Part of a small language model's weights: 6 heads of 96, 985M tokens.
Each number is 500 + 25 x the weight over its row's rms, rounded and kept within 0 to 999. Layers, rows and columns count from 0. Numbers have three digits each. The size before them is the row's rms in percent of the matrix's.

# layer 2 MLP down (transposed), 1536x576, rms 0.189, rows 1198-1230, columns 432-575
097:514525563483522490494492496480529516477480516542509446482509465465453518538510507500523511526481489474533546473494466514478465530476494466516479502494485476521483505488503506489538500482517481496506453477505502507451479500538488506527510509498519508477494508520490490493446540501501501509477493503503467491506526523514513487457523486499469482477488493495487489536523558547488522498493509501485520473515491478507509524474471503525525
093:467528484477466525496485504502491522467471516514536490482491530428486503517497484502481552480461489462509482502515509468484483518484457511533482539491510478518471511529476546495499505462535478510488501494508517519463519522496488501503474496536511493496487508494525519548457444561486512542485496509510510495456506503522507479462545466488473496472506489491509453507487477531493516460520542499519482482498561503465479514516493510485518
100:505485514484487510485450539488502505475477494525512549489544517460515458509494496481538505546517488480501500500510453492471483499497513501481548419447527501458500497494498529464529503462514518487467497509481521504518530519504491507500446485496569511518510533501498514495515451475484477527479501461501513507491510500469451531500541526482518491495455447500486545459500495530466492481496515525482540462493524484460541497444458446524448
104:488501557498507489513547489499453476510521511484460534493452508529531460496498558530503503493501475492523504502466489558504483501487499498491497500474499537484494505478497477484518494493503501504542521529536488500508502448544487478465517552542488471507472481521508519506490511509481476506467431523438491527534478501458483491550454482484449438526497531523508487495448501464496534514465548495486516517548507502521548503512466513495495
107:501506504519506502542492520482471545521537553529473535463523484519414438520510465481493464495492521493479531519499498531516513494458491502516471520507547544512500531484538510532518520508491464423493506520521502509509511475502512483500522548510486511516496514533488496475516489493520535480528503490528515561527523502535484490553487506501478513488481537515529488460502520486533495514502521472527511497525519525451462499486464483490498
094:502472514493508552496526537475543478516517492493482524541530482524491496459504515503503473480467521468519500471517504521503542534509481486490504473510521501485489466468534531549494504504559502475497477536464523505486481503455478469509467439547491503541438500457515544464461487515516495553502498493482503481509505513559516467500494451484508518470466503507498461490491509487494534504525466501499495492495499494503515505491510522508512
097:470499537469526526479513483525531490512504500544504495514463465496531490509492459538475501496534477542505421483548505494493490508494525498491531463527486517476538507517458481519535484491513554441485498497446469486539499489491487472533480459460542491495532485514491526473476484463441492504486502533487461495491475489521487469519480488512467477524485494500499530519502505500520510489517485476544518484493467491490532508479505533585533
092:464465475530462486540495499473479507502557476506489507534521496515477510534505512500508581553490470499533530512488490474473469496498493483503530508470501489518494497521497517502483540471523449516512495511509503527467496478504530461477471513504434492541490523456482534489496515483502496530489499462510476493530535522451511456542469510512477506497510532472475467515532489517500474490457456529479523489555494465457484521508487495528521
107:453508505491511490528498513496493472448525513529460470494521488506487524520508500501520517516529462491495522528517522535501441469541495524519560455471519466479515502505501473515509498470474501488469495540516504540452522483523455510512551470501487527481504502502521464496555511499527516501492491472518487480485476518511483498483508479499472517519479509509510501489509487475536521522501526521505507463510535508535442493512491481526484
099:485529468508483451515505510469482456502449536519536490471525519447522480527491482520510521524514561528495463454497499508512469527467461504495493490502487553517526497492499527518488539513489520477525482522464469502484519505497510508489496512483540498533452521488537513496510469483552472512464460504483476507515526550523506545510521515467546488477470494499493517473495499500527476450473513507498502490512532541461490508484491510489467
091:515508467466490506507539514489471544536531484468509503489493482505483491472461500473481496475480463479481504529475485497504523512480493534494512458503470504507516517490502525551536488515475498531529529474527518471478481434495539498488515459479500511505466509513482493503486515523487473536543472489470510508491514503477519538512455505522464516470510500532465513527491494495512458495516458523484538504500504520477477463514507527488531
099:452483578490501540533461489523483525497504471494532526506467521501468471479502445460508427498460499514522520527473523493490483522490526512529478501471496537502537505472523498490516501514557456503502512476523466506503467464506519517521539476509499514483468471491543491508506499504473495489504489503462521519493494520518483550469481507454505525478543528483503471466521534512456511473473499497479488500487498536541493482531510490517481
090:522523512460558508504472478500485489497509526491505505503511476519509506479494497451488468463491492541539525453474530522490470509470523568455463535510516482443457489505516450505540532527492519504497494486466482528488489488497486521465516554482500489530483496483478492487500504504440520536503482477476525518461472563485484494534510502485498491533505522503519477484470493514529513526549456492511485478508474538527478476463448487499474
106:527510500465527525507536494551495538504503543459500489511516543476498477521507494484508494522462511485474506473513475517511479481478490510454538524523479482520473512488491512517510495505489474520490468508502553483483546489470516514533498565487533455537568485492501487503474497521476484527486463478515493488454521517464502553502478548493534507466472508535530490499505493495497515482461523467485498551516519506500529479543480512525525
099:468542562513484474503442499522490480533514481554458502490461520502550505483554483530449533515477447504521455509497485472526493474463466530525510502494503508468513497515498528522470573506520499530458507460498521538513487514468524522556479454502507525456480491518510504477492521495500507482489509507458479461484481558482475456520510514514500484522490510511502520529531462482472478493534532475495504532502492483494469485510529449501489
103:513504496505512470513515466554513551510578495515499479491518520520530531493523494506500484511455506481517489478503489495496465494535567471480489491471520507439520487535501513507501535491435472540519492498523498507541491517536522465488503521466521491544488511506475533518512524526487525501490535522501496480504495471501464505500524525440483474526541483531448526515529519524513468498483518491524474527535519516516504477504467506490508
094:524483472547463514529551482501455477510493480470511476474528507517473507507496468507516472463493496484484515525474500497498518487490508533520479528505479524516509523522502536533510464484527460499490523507500484504532448463477476482506529527488524543490476441488500498502524476504444480463522500537513517529529542492492569545486500504466464476530479503478507485473516496508518503472482532504458536488504513530504514464508549454518477
107:488509524520529493517512465529524499506509443525515547495468517506514463512486461485491494478536538463537430511544568479521505453494491512530523531501498511521536486506548543465492545480512487479462469517510506540507521512494474477473447506469524472499483507470506487525495525516457514504470452521491460507509448499485510488497501506499503465477503493451513512463531507498476507515513501526532489522474518480504466481504469482501471
096:492523483504482490482508521460502562482495533550510532472437489484515473508528491497497533506539476499539534517478522470445501543489523540501482460512553481456541459496508511513498508545514492511484526493472483515532494527536501481506467540442499495487467524502553492508461494533486470526470486536532500457473476501513464511499481538518514504502502528478494471493503479513498482432472533506457481525490487504529506490497491515559514
095:468518507536479498493511542505549512462488532545506486474487479469546509489486515505524499504465526492500493478477482503498495488506440534486478517521511483447479472512508480521531505489475469484489475524470455503497510494521534492532492514562554523499491534507511506458472547498470464458505462478487483526550494543470502498490503489473477486501476536477497445476484516483484552484510504527494493474512508511517513554469481478484537
101:539547511494484526476521471541504554514451460501472490504519522493497500519541483483454514514517461508502518479503511461470474449505480516503504492504534466498502487480490504488460507487573513527468506522489527503422512508514461518469453437505510524488510465505528481488488478498507524508512550513556452464524510492499479548466525506505493495497518491475498515505516465502545519481511499466450513471508527450518517468519513517497484
093:485485489538539525511529511553480486476466516463511481543431467520480496537482542509548458467476514491506473492461495518467512475560503487506502495537516523515494475485509494489512550505493512489485525477539518497511469451506483490530521458482492481521505512474511477481515515481521522500540526531479526501541514551474498516529513496510490492482524549515484482525459509484514490526505462452501518433502506497521553451490510520492500
100:527510501525498540506465485514522502479525488509467528548471494489454516487497444537478518454500488498492499523499529509463565520512526529502529508486508505489483511529519502526502522470493509493513501549479501463443522516489526512450486500527494473504486500477488496472483516543494487484480467482456517528510479445486505503475505494508502503504517506529507542534475513457505526514467488468440527536496485516480502491485567444499517
104:475509521495499451511503507508503517487501526487549539501510499499518508522485470505519515472479464472500546493513542481523536506483523480511520509476499482466542554447475498502510502517495506513538477514463476491529462477502516519489482499497495516485508477568512485510496512546499539517529530525505489503500476497524453481482471487505511490484542552522531471550501518524510533521481458462503530464492474504522498517503491524459460
094:514527501506519504540503492480502509519519499503481542524515494526505486537504487515511487492476511484464497460461561456489450483481512480506514496452509511480486503475484507492502423500470506504507528502515491523485470460532483469464479480480520495499507521491525476533506492516494487503540514488480534504501506465478523499535502522507505557516498507524570518509533499476458528520471508500528457491527463504527484492466517496457501
093:512503492511535497499505511485451497472453491537503547504465506505498501500524498520520480482540510465464477504536509468526507497495518515530481528502498475497490463524448505539512488507474465533481504475472486526492483483459534543545496523502474504478530483480504502475528505501471540492522501512489487473516440487517498494512541481516500521488522505502495519494473500499487509520455452483510478510497453539543501547521518509545487
092:505537513483552519457504438504490517532452509536545502543538478521511549491489500475517508527485489531499491475540527506458510482520478482509500515508478474459516560539473551482469451491505459511468481521494476467530497563488542495559502529477522504543490482526442523511538475457502539509461493468503500508477498521506477481468542484502489531509521491494496517445486511502493494502488479517505472530549463485527520533476484453447501
097:480502514509486511453535484428484473450541508538514483495502527514530474469492523528477520494476505506526547539454497495502545486486474506488556496539504482499511515517525517478491490473513500515566491492506545518530530505500522504509484493521482512540464476484534481490502462475486474518490479529480501492510461477488519516513488528528483508482491509462531519499487473514502508573532478499485497533481504531530474507477537474443454
101:556490501478498537547501498455495490494492479527483461501504504488540535492488510463519522491483461521549522499519487500506560480486516471449506500562497497483461525510470477517483545500473507485505515494517533482487497521486518596521525497478459462521523509480495490471484497522515477503515571527512472510497497502517524509450497501482476554468479521485528535524472498486520515529516504490452493463511514531542515495504500506485522
101:497507509502493517474460510486514502492498505515451518493513565470543446477497501511474483500484502499517446501495478504500507484498476470475496466487484486490448516518513511481515536518547539536493497460521485533492508506518508489517479515476468484535493479469495509496525485514488457527511472474491480456472468482503521509518537471547531451530471528469512513527549485494488455502490500541500526537512528469494491497529491559498533
094:509459445500500506499523471473500472468481550460518510514533480496541529513507523516527471549495500515500519508454521518539459526526474516479516512468488495544483479464491515480483501476544549505529493509494534495490546510497517481510490529545542474551486477510539489526474525485518491498521525495545486534508492493460520479510523484519499531502495503510510502479472491520506480517496526490477540498467522487456525480481489526516468
099:508487482491529503523497540509476529524512506459527527534472495532492477518505497520566518475499495507505545496499520487529537479471511509522467495482470484494516495525516440505473445504504514514459485503496474523516492499519431486536497464490585528478446512522492487481512497535493498473472473467499487509527460528504476482503552470546535497514507515508542456489472515512508516468519528523489477557487499516500506523532497534508481
106:521528500514508503476450520524507497480528509521509492495505555537523514516485491468426493510513497496536514499509460480496547484460487500470488514511467520482496502509488494521500529485477449488495515517523478531524510540490523484516525528472506507525485466564539523491503489495479523473494464505501496518501545493514500501507492460472512492446514539502440491516494512478477475445478472518490508498482486529528437532443505480462457
# layer 2 MLP gate, 1536x576, rms 0.167, rows 1199-1230, columns 432-575
086:487525492496504520475485513497479502527476466481505579524522511516540518460461488470504487484536521459496472545522480538475508463546497525498549525479503486552497439521518470518509500528508506476551469462551494485454473487493541515468487502487481524508506505480538512484534551461483472461521486453540492502478468484455494487510510484502488525508531501497450515533519503493511504485504492511510494506489498498501524489490484496527555
099:494501499499449514515455526503520477494495486520505466486484478528513490540461506516493527513457500502516458465520470519481485456499498538491504512558496482531507512513479547457474506526496505517514518475482503495510513508490513480524499514475512469512540491495469529479495494468502471477493505507493454472504512529497488498464558515501506474472485524525515532483494530530498507550500489509482497488457523466491426474449503489496495
110:501452478490526498516494515503474497539461538515530450493509510542538510521442488469486480524459520500529492499523481490516498488546533511510524506536533486562493518498512519530516508530529502521478534450501467456504500547492488506524479480447484466497494525519522510506498509488506483560559482511464463508474503472492466509533520521520436494441538497494507510506509465455491496437503526498424500529508536467489493477461473503515475
103:534496523486514450483490454477486462523509517501483525478547495545451457564467513493488530494490557519470503492499508514487515535520456493527539521469518471510516506488484501507456516522490512516479509536529502481502533504478470499479478488527490509469524465468515511535506522506456541542493523492478531521497515525502490530536484543510496475480472479512491515461476511515487482504501466531489462537497483504460515477496487441455512
095:558449545494477498477550495520501484451514492499553529503522509487459525462568535505507522505532496501489535494484529448512469477519511444464542504544491508518517485496517523520474515460513522476473491519487453505512523509505480533515520509538512484484524508492505462504504501478477472494481497508509517478499545504466525490478471500484507500496496509538504512501487487506502492509440471491484470542496491530488515480495526454506482
097:514514487487536460511512517511483554519490454543532442505445501506471483547514483524486537471483485515508465512523511544574552511512461507486495519492504463498502480479477536530522516522447537500520476515473482503472484488514507442491480522482519543469568464458529529506494549506497474486536465531523512504515510458502495510466498483449488490543483524520516513511543486507435494513472522507432536513459501513521529495515502489469480
095:528514513507495520480491522456489449497452481503536482497482488471493499462500508476486469495530498496514443488475504521507496516503483481530514535526505509469479477481488520500528482508510565491485520478469496497518498517440477481507520508494500515454483494476521493550526511510506471459498483479511482501504475470477520513487563494530476526522502423535526485493457515480495505503524476445491487515494480490542498446499530513481507
112:536512537512489486498494504520495474531539497553512516500503499475513494507495483520496493522542506507516504482507520509547514486475477508543511490476518484459530468455500461459493509507459530549499511473493486490437528494501522482527456473524482511470470510518526481476491519535511483510481470495502518530464505471514484498512483525531533460477503546548521510504514470533510513509529497547513546474509460495472506520495474507473482
099:502450507536505495484534477480553500495510504512464491454482505520512487486514472454526505537505507482515521504519507496481510530480519489473473531471470520549490494484512520536468474521468476494532511534489517520526498498542481497558521515511523521481489478536506500489503497463444517508495542491485589523484489529467512494476462482479473449501499490542495488483488491535497517524520455500470519469537500512532490491488526521476521
094:464530491415534495552537494497502458495532468477530500555518518490475449524488532543474508531477471453480497546487494570499480529501475567464494505522466455491547522487493547523459503491553502487470483497496549442505485495515488500514480478514506493472527517487545508519459514517505526512537466517496542498479535494485460514501528507519521523508470470497484526502555492487475462488541475504489510476489512548467464475473479545506500
097:457472540495442573471485506507454486526487514487550511482492538484507493532518483508509514482543487497520462488446486513505501493545531513473489527529526492518538483463538455470519483491549464565494429466531517533492495514511496492537518540463512494504508466506517544505488489500469475496521518497494494486493499513491553489526487500521492489485508536552537516531497502502464479462473498545473527527487478503507524474548525486533456
093:506453543471494538512513530525529502518502513532548532500518482544474496505499512528506460509482524540513460503500511523538460518509497537519450532518484457491476543478497497492507507487485500502494488534477517508505563498529524492481500547457515511488491528501500487483548549465424495542477490494500470499529468512471485511461494445495483471498481518509526501482434522473477522532537479518501530473547472461551521514527514491508495
101:483501512463516510496508507505521490500509509452517500550469543463520483507513485516538517546493441478501460465509471503467476538485523534460475497490540487532477538500464485484472543486501503500525473514499447481473498471471499461545496467486533504526537457541505540483545519475528540470475510494508521539526466480503511459508522452527480511516540455505509555501501497474537521517483468546514494493546546527536455444538543508486511
104:451485486515509498453495485497476475517479481458522468495463457476485485520531508509570485439509495494492454512527505507507497469506468505539494491513513490506454440482471512491530506522539481521520485519492461523527491479503464500519521502548499491494491512506525516490492524513444497551505515522476497503533510485508530520494467519527492478511495467491528519517500532518504489519489505511543497491543517538548537504490517502484493
103:507493505494511469499490512484523516481463495468498528543506482526495477550454468436512512563480494451498492479463483517486532497452510456494450494524521499469500511530480479493511498525488512517490492529488498485500554511481511472522486488493488515522486510532485497487530509472478526523497472523537501522521487450504532534491505512492478514498459458486476511496530513484480495521497474493494504501502469482502495507503497522490499
099:458476466489523522518518529507453520469446499526531488466466526518493436493502489508530502490520471479456526497486528450473521537488501518488505503487529541513508538500497523498532492511502472515501491501482495464483484485497488476513505514510474490468510454510505505502548505494452519500487487505527483508478470462479485468484484518524499476525485509484497517527496467472489453492546481515447555466544539511531487472514567488517496
100:502528498477507511506450519501532477509526483497513534467552511483522516445479478475472501531505505477544479509496490475504483499501494515469458489540541495537491509522472485506542510529508509491481481518448490483472500511484509538510554513500468495499541489492521491506489430483513521530481512516530476469498492490492523506499440471508489480508509471518457501514467543524515507483508515504531486517468494476498501451476521510483469
095:475501569490488530504489491537525514501465521522479499501542498481501465537543511500523467496498519482549522493494473551494451489490480503507520526499458495534480510491469519517507518516500499459486483460530496494455495510469473531473493455515444560487481471509523472509496484485485498456534458494511532522531483492477515485516506497562515495481540509504494495496530548460491471533471481526483541470516517523517509469469452517461418
099:484502497476532548517478551496504502494497513530488517493489501468461503494552479490525511480530507499478485512532549483502512497508492517466515485533492458509501522508481519499521519523504537491504494461511522494511528500480504510477492481515526499489500477459512535503495553532504494512511488489514482491506536542484518495488514507518559502510499495482517519472510486509467466491479470521500525486486500517503518495532490571503465
108:503472497522485506502507521476484509488493482493561525499499531481500461502515509494542520506472494482504519475527534491550503518469505463505519491518534483527484514482467498539534490494531510498475507449551453474500497480532530486532515486526492519497497467513474506531475542475501479524521461486504499530501503463501512486523482507535490485458522483504498493458510500535528515511506484469488542542511515497515528502543492480517518
096:494489506504482483490483569501488502518490492504503528573469504474537482524507523519536471521477513498538516518487509502501538518456492497479479510503491516537502448450459475471514503504523491480534506508502475477529495483515504512451485432514508499477518522491556481527493493508505501495514490487488519501477521547468504460479545465509516504498518543534463486509513451544533492461523480508459520512494526504561523488454480480453513
095:510540510524500509531494496532575513494533446508517514496507480520513519508525474490480466482502507442547551488485516494473521468536501472475498523490485457524475538543469549523531510496482527493478454497500499441489514525512494500514497535472551488500535477528468495504538451494460476473512481472548459580485527479441510527500457531506525486527545509473462538469516525480510532515472451500524467518514484504492532530517498491500514
103:506545487479512525542490510526528506507495503473487483511492476526517529496493504537507523509512492476474484527497454517557493535491465465524514547483507493477584489521519467502490457509526503554493496503479475460491511465486528472507534522475552524486503495498495514518489454560485517510508556484468504505489485458494496501441462488476459513487517560535477444526475480502492500485496456507498537514546503506485533482525491498527508
098:469533471476537529542481462493517504491501534522504534494505450510481462432512476510517457537543472498514527525516483510467525493492500461504520525483487492512497512537483503512512484502516456508482526490502507492489489474487508450456479502510491516437482531505478523474508524518515477497513516516485558509536510499515515471470475519486492517451517540504524472508462497465481485527534518484504486507486526519469519514485513466528474
092:545558518528539462463515457485514522462498510434457480500524455496522483500498485516501472512551476501515523514538533488503499504465521486540513510542508550512539480548529510515496454482504528502527500521506499525481482450534484498554503485468540493461552511493490532517479495494515527486515500477519494500509503525531486486532534506478505524461526514500526536528496528497486494533501473517494457498510496509476479501454511478515467
092:538502535525459505502487491469504519496508500469504481441503484496515491548475530497500515476498498499424516502508469501512532528486469522482528489498567560471529557476522467435489555504527478511518525542506515531502483438523490488494461497496512494492473514520448510523500511492521486475513523470496481495545518521495517488507461483539479460536514503467508568515479484531489573496492498505531492498505517501523525484477497489519499
095:522473492481514497526477518521521511508511427492459498526517478437510497506509484496454510478530491480512493503532475514520468535509527526512490512538485525544501546489484528477514476476499506488472486544482476491512535486517464452483473523509497529441428505495488544498463503514502482514497511479558484514505523482545485440494537529477510486512544480523512513516543516480507495484475531539532534445571456475461559512452454532532550
096:511536509477436478504470505474493517484502498531460505517524497493496470475509505480516512492491488477524502489481566509503494533520482503483510504516555488525466533496467521545525507502510504460517519507473456481461529500485487548491500555499510504511522503536500461486515468524477491524501547523487451502510513512551493503468474569523475487485479502464506532498475531509508506488485505539457473482538536475501477530488510497478470
095:460480471470508470534506484512487451515504544529515457482491497512472476517519465531472539483484510509507518484523510536528545516534536461492464480521490537526520486468546488516497510519510515526543498537496487534516504480526471508505487537462486473478499426516435506448500509537491487477507510526520496479475495514511505474511516543488521490479491537503502485502454499463496478480501510499524447485519499528493501457491560461492495
099:474514507513538490512531459467503538517525563540506527501485477533499487507487465509517473464487441507519541471511499502481488450479529514500526512498446481468504518535480491459503524474506518463480494504523492492455495475520498513511559493498488532506459492485456506548522488518498515470520502493505491498456462505486518497432485469535495531474479518539507513505522488444484511538494527478526473528493502524518491555502488494499474
100:487515466478487489488495486490484530505525497513506492510522568477485505528482534518520458501515505521519432505449485485508508496469511480501505537512471478480531515493475497551491475535460493464484517525508464476484450481504464491483518556504489492502477484458503513512476505475471524512523459449478444499445513499513467509492493510493528491490508513509468491504467516478466496496482467511534495499568529484502554495417491447498498
113:539495474466491487517505503532514461531532510510526518484496487492549463518485474474516475508471492521532465507497448486522522484517518456532480461511488488476509480496486471529482499516529480535493522502496511526472518499472509515509490471542486492480516498490508458509470491465492463511470500522481474499472495503556521493463492529505492501502482531444503530476577516540511490500478522544491516488537493487539515489491483474503491
# layer 2 MLP up, 1536x576, rms 0.173, rows 1199-1230, columns 432-575
087:538481500479476525525503514506495503520542492537513503533484483491500523484487525461535511517484499508460524446500524473484501541563492473505472447496527509499508517480490542495508503521509512543474523478524487539519504475505533489480462492513484490503541476506515488502489439565504489504500492498463518480519490531495509526503497451453464481518484496484536477487488513517477518523479490496511496488441514479470437480487521480505496
097:524488505527518485504504452453510500507528563517503510515473490478486552478479485489555501502546481510495495524487463470497514498527448497485499503498512502493494477502529500545568508468501509462516489482523518500545498486515469494475482517513479472494477519505534502516475513479521535516457489490486526491507536444501499465501511523525510560524548485503518496549523460516514494492540476447510500497502493507509534498507455523501514
115:472474535517531494532484456482527516487501495518494493513499477509506488480489508464520491496548491529535489507517497516512525489445451500517508469515452509515520500526471516519474513488487490471519505477514478525501508450509531510506513502549549524474500516526480528478446462522539544458500516502508512502450511521512492525504521469456527517539449482539516527496466520528492506510492464532525505520510471463491496517526518498508506
110:514477487449506513518560489491497508486473518509503517458485489514480480496512544481462509501489488518546535507524496493499519463497492514524492507539464491532521497528456539503534512556498475497490474513470492502493508494468513560528472511496509529511532529517499492504497488497508532427543510521510552497513496542504471467468504535525514506521484503522502521457515480465511527504517515519464522563474477511479515547489454513522472
086:503535507486509548471500479511476494468468547526465508507513451477511515494507523495493509525481478516486516524458438515509496507527510535494495472481449494472510460481514517499503543484523474518472488467519498523484471522472500479504506499505534455501507551542480558488463465522544531511542521535504534501525525499520509484506527455464476538487504474486489432498514488480514494513524495525539496484522505460531507486534510553509489
096:528531485500481515493508456492517493502509467437520493476484497520520478496546452530475476463519492492528481486498503556494452483547518483499497472549544507479519517474477539506504496516552517485520485478522523490500512493527524444480475503517520500512511531457491511461496539534504508509513548484547540496500526489504520498482454536483485506492487484509477499486503480493485494481497509493498507560477473485514499493437511491503439
083:486512456534486486528501454465457528508489492553464539520491495526514512484495509528497554500512462474551530484512496472524558495521484478543472510545504496487532487509499493476540498528491467473525469506546482491465479505518503496477505512521510494517485491506474496555484529490480497520508453484455506498490529504455515466496479503488478474497496480493486507482509491522487498450513477520439531433544488514485480519490473535492500
116:469550474488520467470491555522481562482510483485537474510496474496495542508541470509536506507480498490514490523500508486485503499507503495443536508488480521485461505461488498532486519487494496493480514488502465519508480523534520499446504492473536462516480505507498516487507468524476485514520512500510490457512480529489497465492520527489465521520521475485536510493515571513481489453492528475488485474513518509546528494519491531496528
101:507521524474469557479523492505495469519517549471460507517523515491512527507492490511500507533516491484494474523480473537490461520514464484506509540537492459522506474509559493468537490501491486541470497496501493487488480474472479496494515502489472489515562512471472461481491543511500518528516487548489490477487491498465512516490543512507503490464549466511503519502491478531476465510493563449500481490517512507500475518482502520460488
084:520538498478531516503507457520522484520481507483547484534534521509466529513457515498514490500472458498489508532542492585482469513499518561487454525489506483519518494497463500505487518470564490466472446480514511493496512559539460505442472524521507466491523537507502509525463523509517497536494489521485530535549489491506491474505514498524560542498454537533492471502479500563500469490480498516483509474479488524502492504486492494483498
097:443501499464493502464504456512527500526477490488520495486519493469508452516522502560486501489500509516487478502470561509476487497496481483483519467489497515517506521472539475529469494446510458502549473504484517534468472526474486507507524504460570489534542498510559529499557473470531487521512490508475513486518514474498491493423501502529491512467542539507542503503530531495547526498495499530508504495491510505515534489542502488480487
086:531476498487532436538497528492552523496510465469483562521505504553512515487447497489504514452516493454458469533495484463501495469549476471510501451510531540497508546542491458478524497480494507530478449506508468541496547462486554504530509501483457474499447505524497461515491517462520493505489535482518461496507498469516480460505451492513530523480502496542490514514484482518518517522569477484539496535493501515531515500477482485467529
111:559518532493502465500512474504497487504509489481530514525507515482523475490518484541500549473467453489476434509475490500491493516452498472503481451490486512513435500494522503520527507524479490490477487511512499563518488515480491497518474485458467553491465474486524512539540549488490491503513504456498507479500487484498572460495494463501492464498529513490488501508536512509521473501533527516497452483499544494494427509510545525493480
100:538459493499483536500524485489462507499482471545499514481505502549528520529501514474466536521532492521482497485495481488480534526534459518491524489521532474512472550475522486487520455526509489488498536460480493509490513504516493537506494519502521463490524524502492495491504490541530501479487503504507536488496523537518521499490519536480532479560494476493524431484480452476498537457499498487500490501513507496509498499477464482487515
104:503494504492481523526507522523489495533525542499487454499493483519533526489525530517498509555552537509544500471528460519457473502485493501519527510514461494514493545454457472511508503544496521531491513517517514489549529533509491521476465487475511486539493479531515562500477478512497459505526455489537510508499505508451526502521497517512469519518482550522532459481480507492511445460502462478529544523483474490466498465507508497505532
089:486518506491516528500509481523503484502454464509514540429454523503533477462479481494526455473481514509493503489497498487480511494464516495465519516512478558485486514517494507499547476485503458501506463487512542502530515539484521477488476482520483509526495506490517482520489534494468503536527479535538471493503484479471456487523520479474475511512482470522504507497485454490493462470539430458505551507512538496507513482570497507495481
110:516552461487510483533523484506498513485471459509500507459478476521523472536470522516502474506528484507516525464488509467485450483497542497483464472528534524514503528491449491491513472460512493464497492501506511516513529505526526470516510483485521486463509489510482514531512520496504500496478477534512530471519515476544518531505522482464522525529518504473511533497504475541504471511488511495465536491501529512548489561457498499507508
093:506497518475443478479539494505501484518490522490528557479485521541540528489511517523494526493508439534483512471498484506496523490552506498460474476494493494518477468518505498509506478486491497506518512539489473522508498465503479477520513488497516444522480504475476489528538494537517513515502505529489521522517530495512508558506505487471513504520481492527476512504460470490533550482510541466546483530488518468507489470522542470469496
089:567469524552501486472527494511464539509478473494490492475500473513495476507478503473498515487439495527511516476491489533502489462482482502470480508558508529486505525509526502485519524505496513456505483526482497462511484475494540473481489500499518537530487484517515416505502483521480502498527491477483461512512489513460472529492532504483509482497498465500534493440508535553558489509524466524486490505500531516553490519496496483538511
106:503490531503482520464545529479544488466573501471498469527508540475511479506521456531542476515489516505482499471524539510514506476547504520478501517489489530476562521520491516463515536502495499487482500477498492505522501500528492514467471521486510501500529482544508473518542514465496529525510491523528522503540475527487567519473493481496508518509496486473469477492512509520488509457497499524485525462531489500472525511479484502520552
088:535489525534508515511509482482460535473518515473523464505510484537455487467484514484485512460523522476485492514449504531470500496523510477436515497539516497510510486501494491496451507520500478510521503534454539504516489475520513525541462489526509497514505474475471495504535504512474529472519511540459537470489500550464508501476463448506465510467505499511454497508480526459554501469494462530524535473450489528475504490481495506510522
100:482522497532506488482498472530476516505488442475499488517485491509507499532510502521531467502498503457516536484520528502547500511530538467494528519501499517553506492456463505509482486525476496501509490482500503490535523503502466458499525529528556515493500485501492490525515515489486519481564504483480491503547509493458477461497463514501580504501495460485485485529487441483476472492533489510528471530507456496492501527477480483467531
111:472496545504427494487481507504487514473499504512470475471516515498517502477500506513506512474547477499473475493554529483546485519481551489434509484501508463520523497498504483539511458524518473500493465512512500531505509506512510561471498539482503504532489530538476502492537458475496489513517495501554530514519504526517451501451503491473495551512524526482511474500521488532488447493487530494500466483482496505508496462497481466513505
094:512497482476499519521470524491476509483489477498523452502540490491515444532447474513557465524493497521509462506459456501492500539455504544479457519466448494503490477533530439509515537498518514521508493508459498457529508512499524498527481516538480505540489505504512497571478480464451554500478464520484500502477506494503497497489502499496482509504490462481530526476529502542482491479511536467502507502480510506476507477472529540501527
088:474491525479531498496525493511519520514493489482484528477520504528504504519539493479478479473475511483497471508528525475499503487476533497484525475513499557540491492558520490484511493506532551481538492495485499550494494455516478469542510500497520472482528533525524523511524481487504529497509492522519482504489495532518499480527475493504516477466533495473500506518518502455487460557521515524455482512549492517539498504460527477527514
096:513501525526489482467482527507515491492495553490478493485481513468489477511497517518497467507476506492464489493450502496517472511494450504513509464480487488532507480493493487484457502492523542512503470508522558489499544488501517503535492494510509498520476463529548510517492511486467532518508512461484487537569526515501555471524501489503474499522465566466499494471523511502483514498491495519493490503532490520487507545500537497536514
094:517544509467526499473517502504504478538473519491528498431533505489528526506489525500524534480471492519512494511524525555533528441499495511510553453515515524475484471483534501528514512476483523518498493522519533532500504543506502526504504478481478475538537487480516450527508508457499480482516540488491495520494494546524471516531471475496505499490489553462534477520466489549520506502528480475508467532448513511546505484501541477473487
098:518495579505493499476507527520499511543501465439460471470501481524541481500508469510518504485469506515522552499491527534540478529523535498478506503532566525447438506457482488474533503485505502457474517478481500463496477487522494469506541505507447493559531459464535459505490525475531487478498503507545476536512466501531481505537505528486497470525468481477498503536492530525540539531488508520507513512467491509484513503489505495468510
093:500512528488479476538502492541491487492490507485492497502536483483502471503472549493482449489496528503514498548529486492506494515489482496491522490517506487482459506502491530501494487476470497521492433476501510476474476513529524508506472499473503486578478478506514525520505458475507483520484473503476519522479472485467497495507529469528498489489450576460481517537507485496519486516471509455518512485503460481478514521524534507509507
095:501522495535447496500454515526486480482475525503478529510499535541489550487484480512492499484517480498490449520494486517481518483509513498475545511464507503491531504458497509470500482523551486475481507538467460454522462490460457505530493521490492480476484494548459516539524498500489504495433502506505502487506475476540456457529494445464486515452567480531487517517464526503484501501485502554513493517530476497546544457494511487529484
096:504469463509495499525459481534511435487492523520510473531542508513498495508484480500487507490444498482445441518509478508486480497526457511523524517502517505497483537496470473515495507492520486494480510509484484494500482519481561492519502510442477497527507512462510502544478506486557540464470512525488538471519484516442512485479533503504532507464515481469492492461529518512478513510471490468503525463505487514461485509485515522501518
117:524500507511511495497480544534507501483494465486474511497446483528520500539469481447460535521510473503489501518519510464527492511491489501522525465549484480523536523520454472470513549504517502525533487528489493547529498500486502495499537484523528464513499493529502485516490511477529497515499493491503478492483478521517510519500492517486547503501521488481517482462510490476513501465522528500501531478510476456500525511430500495528480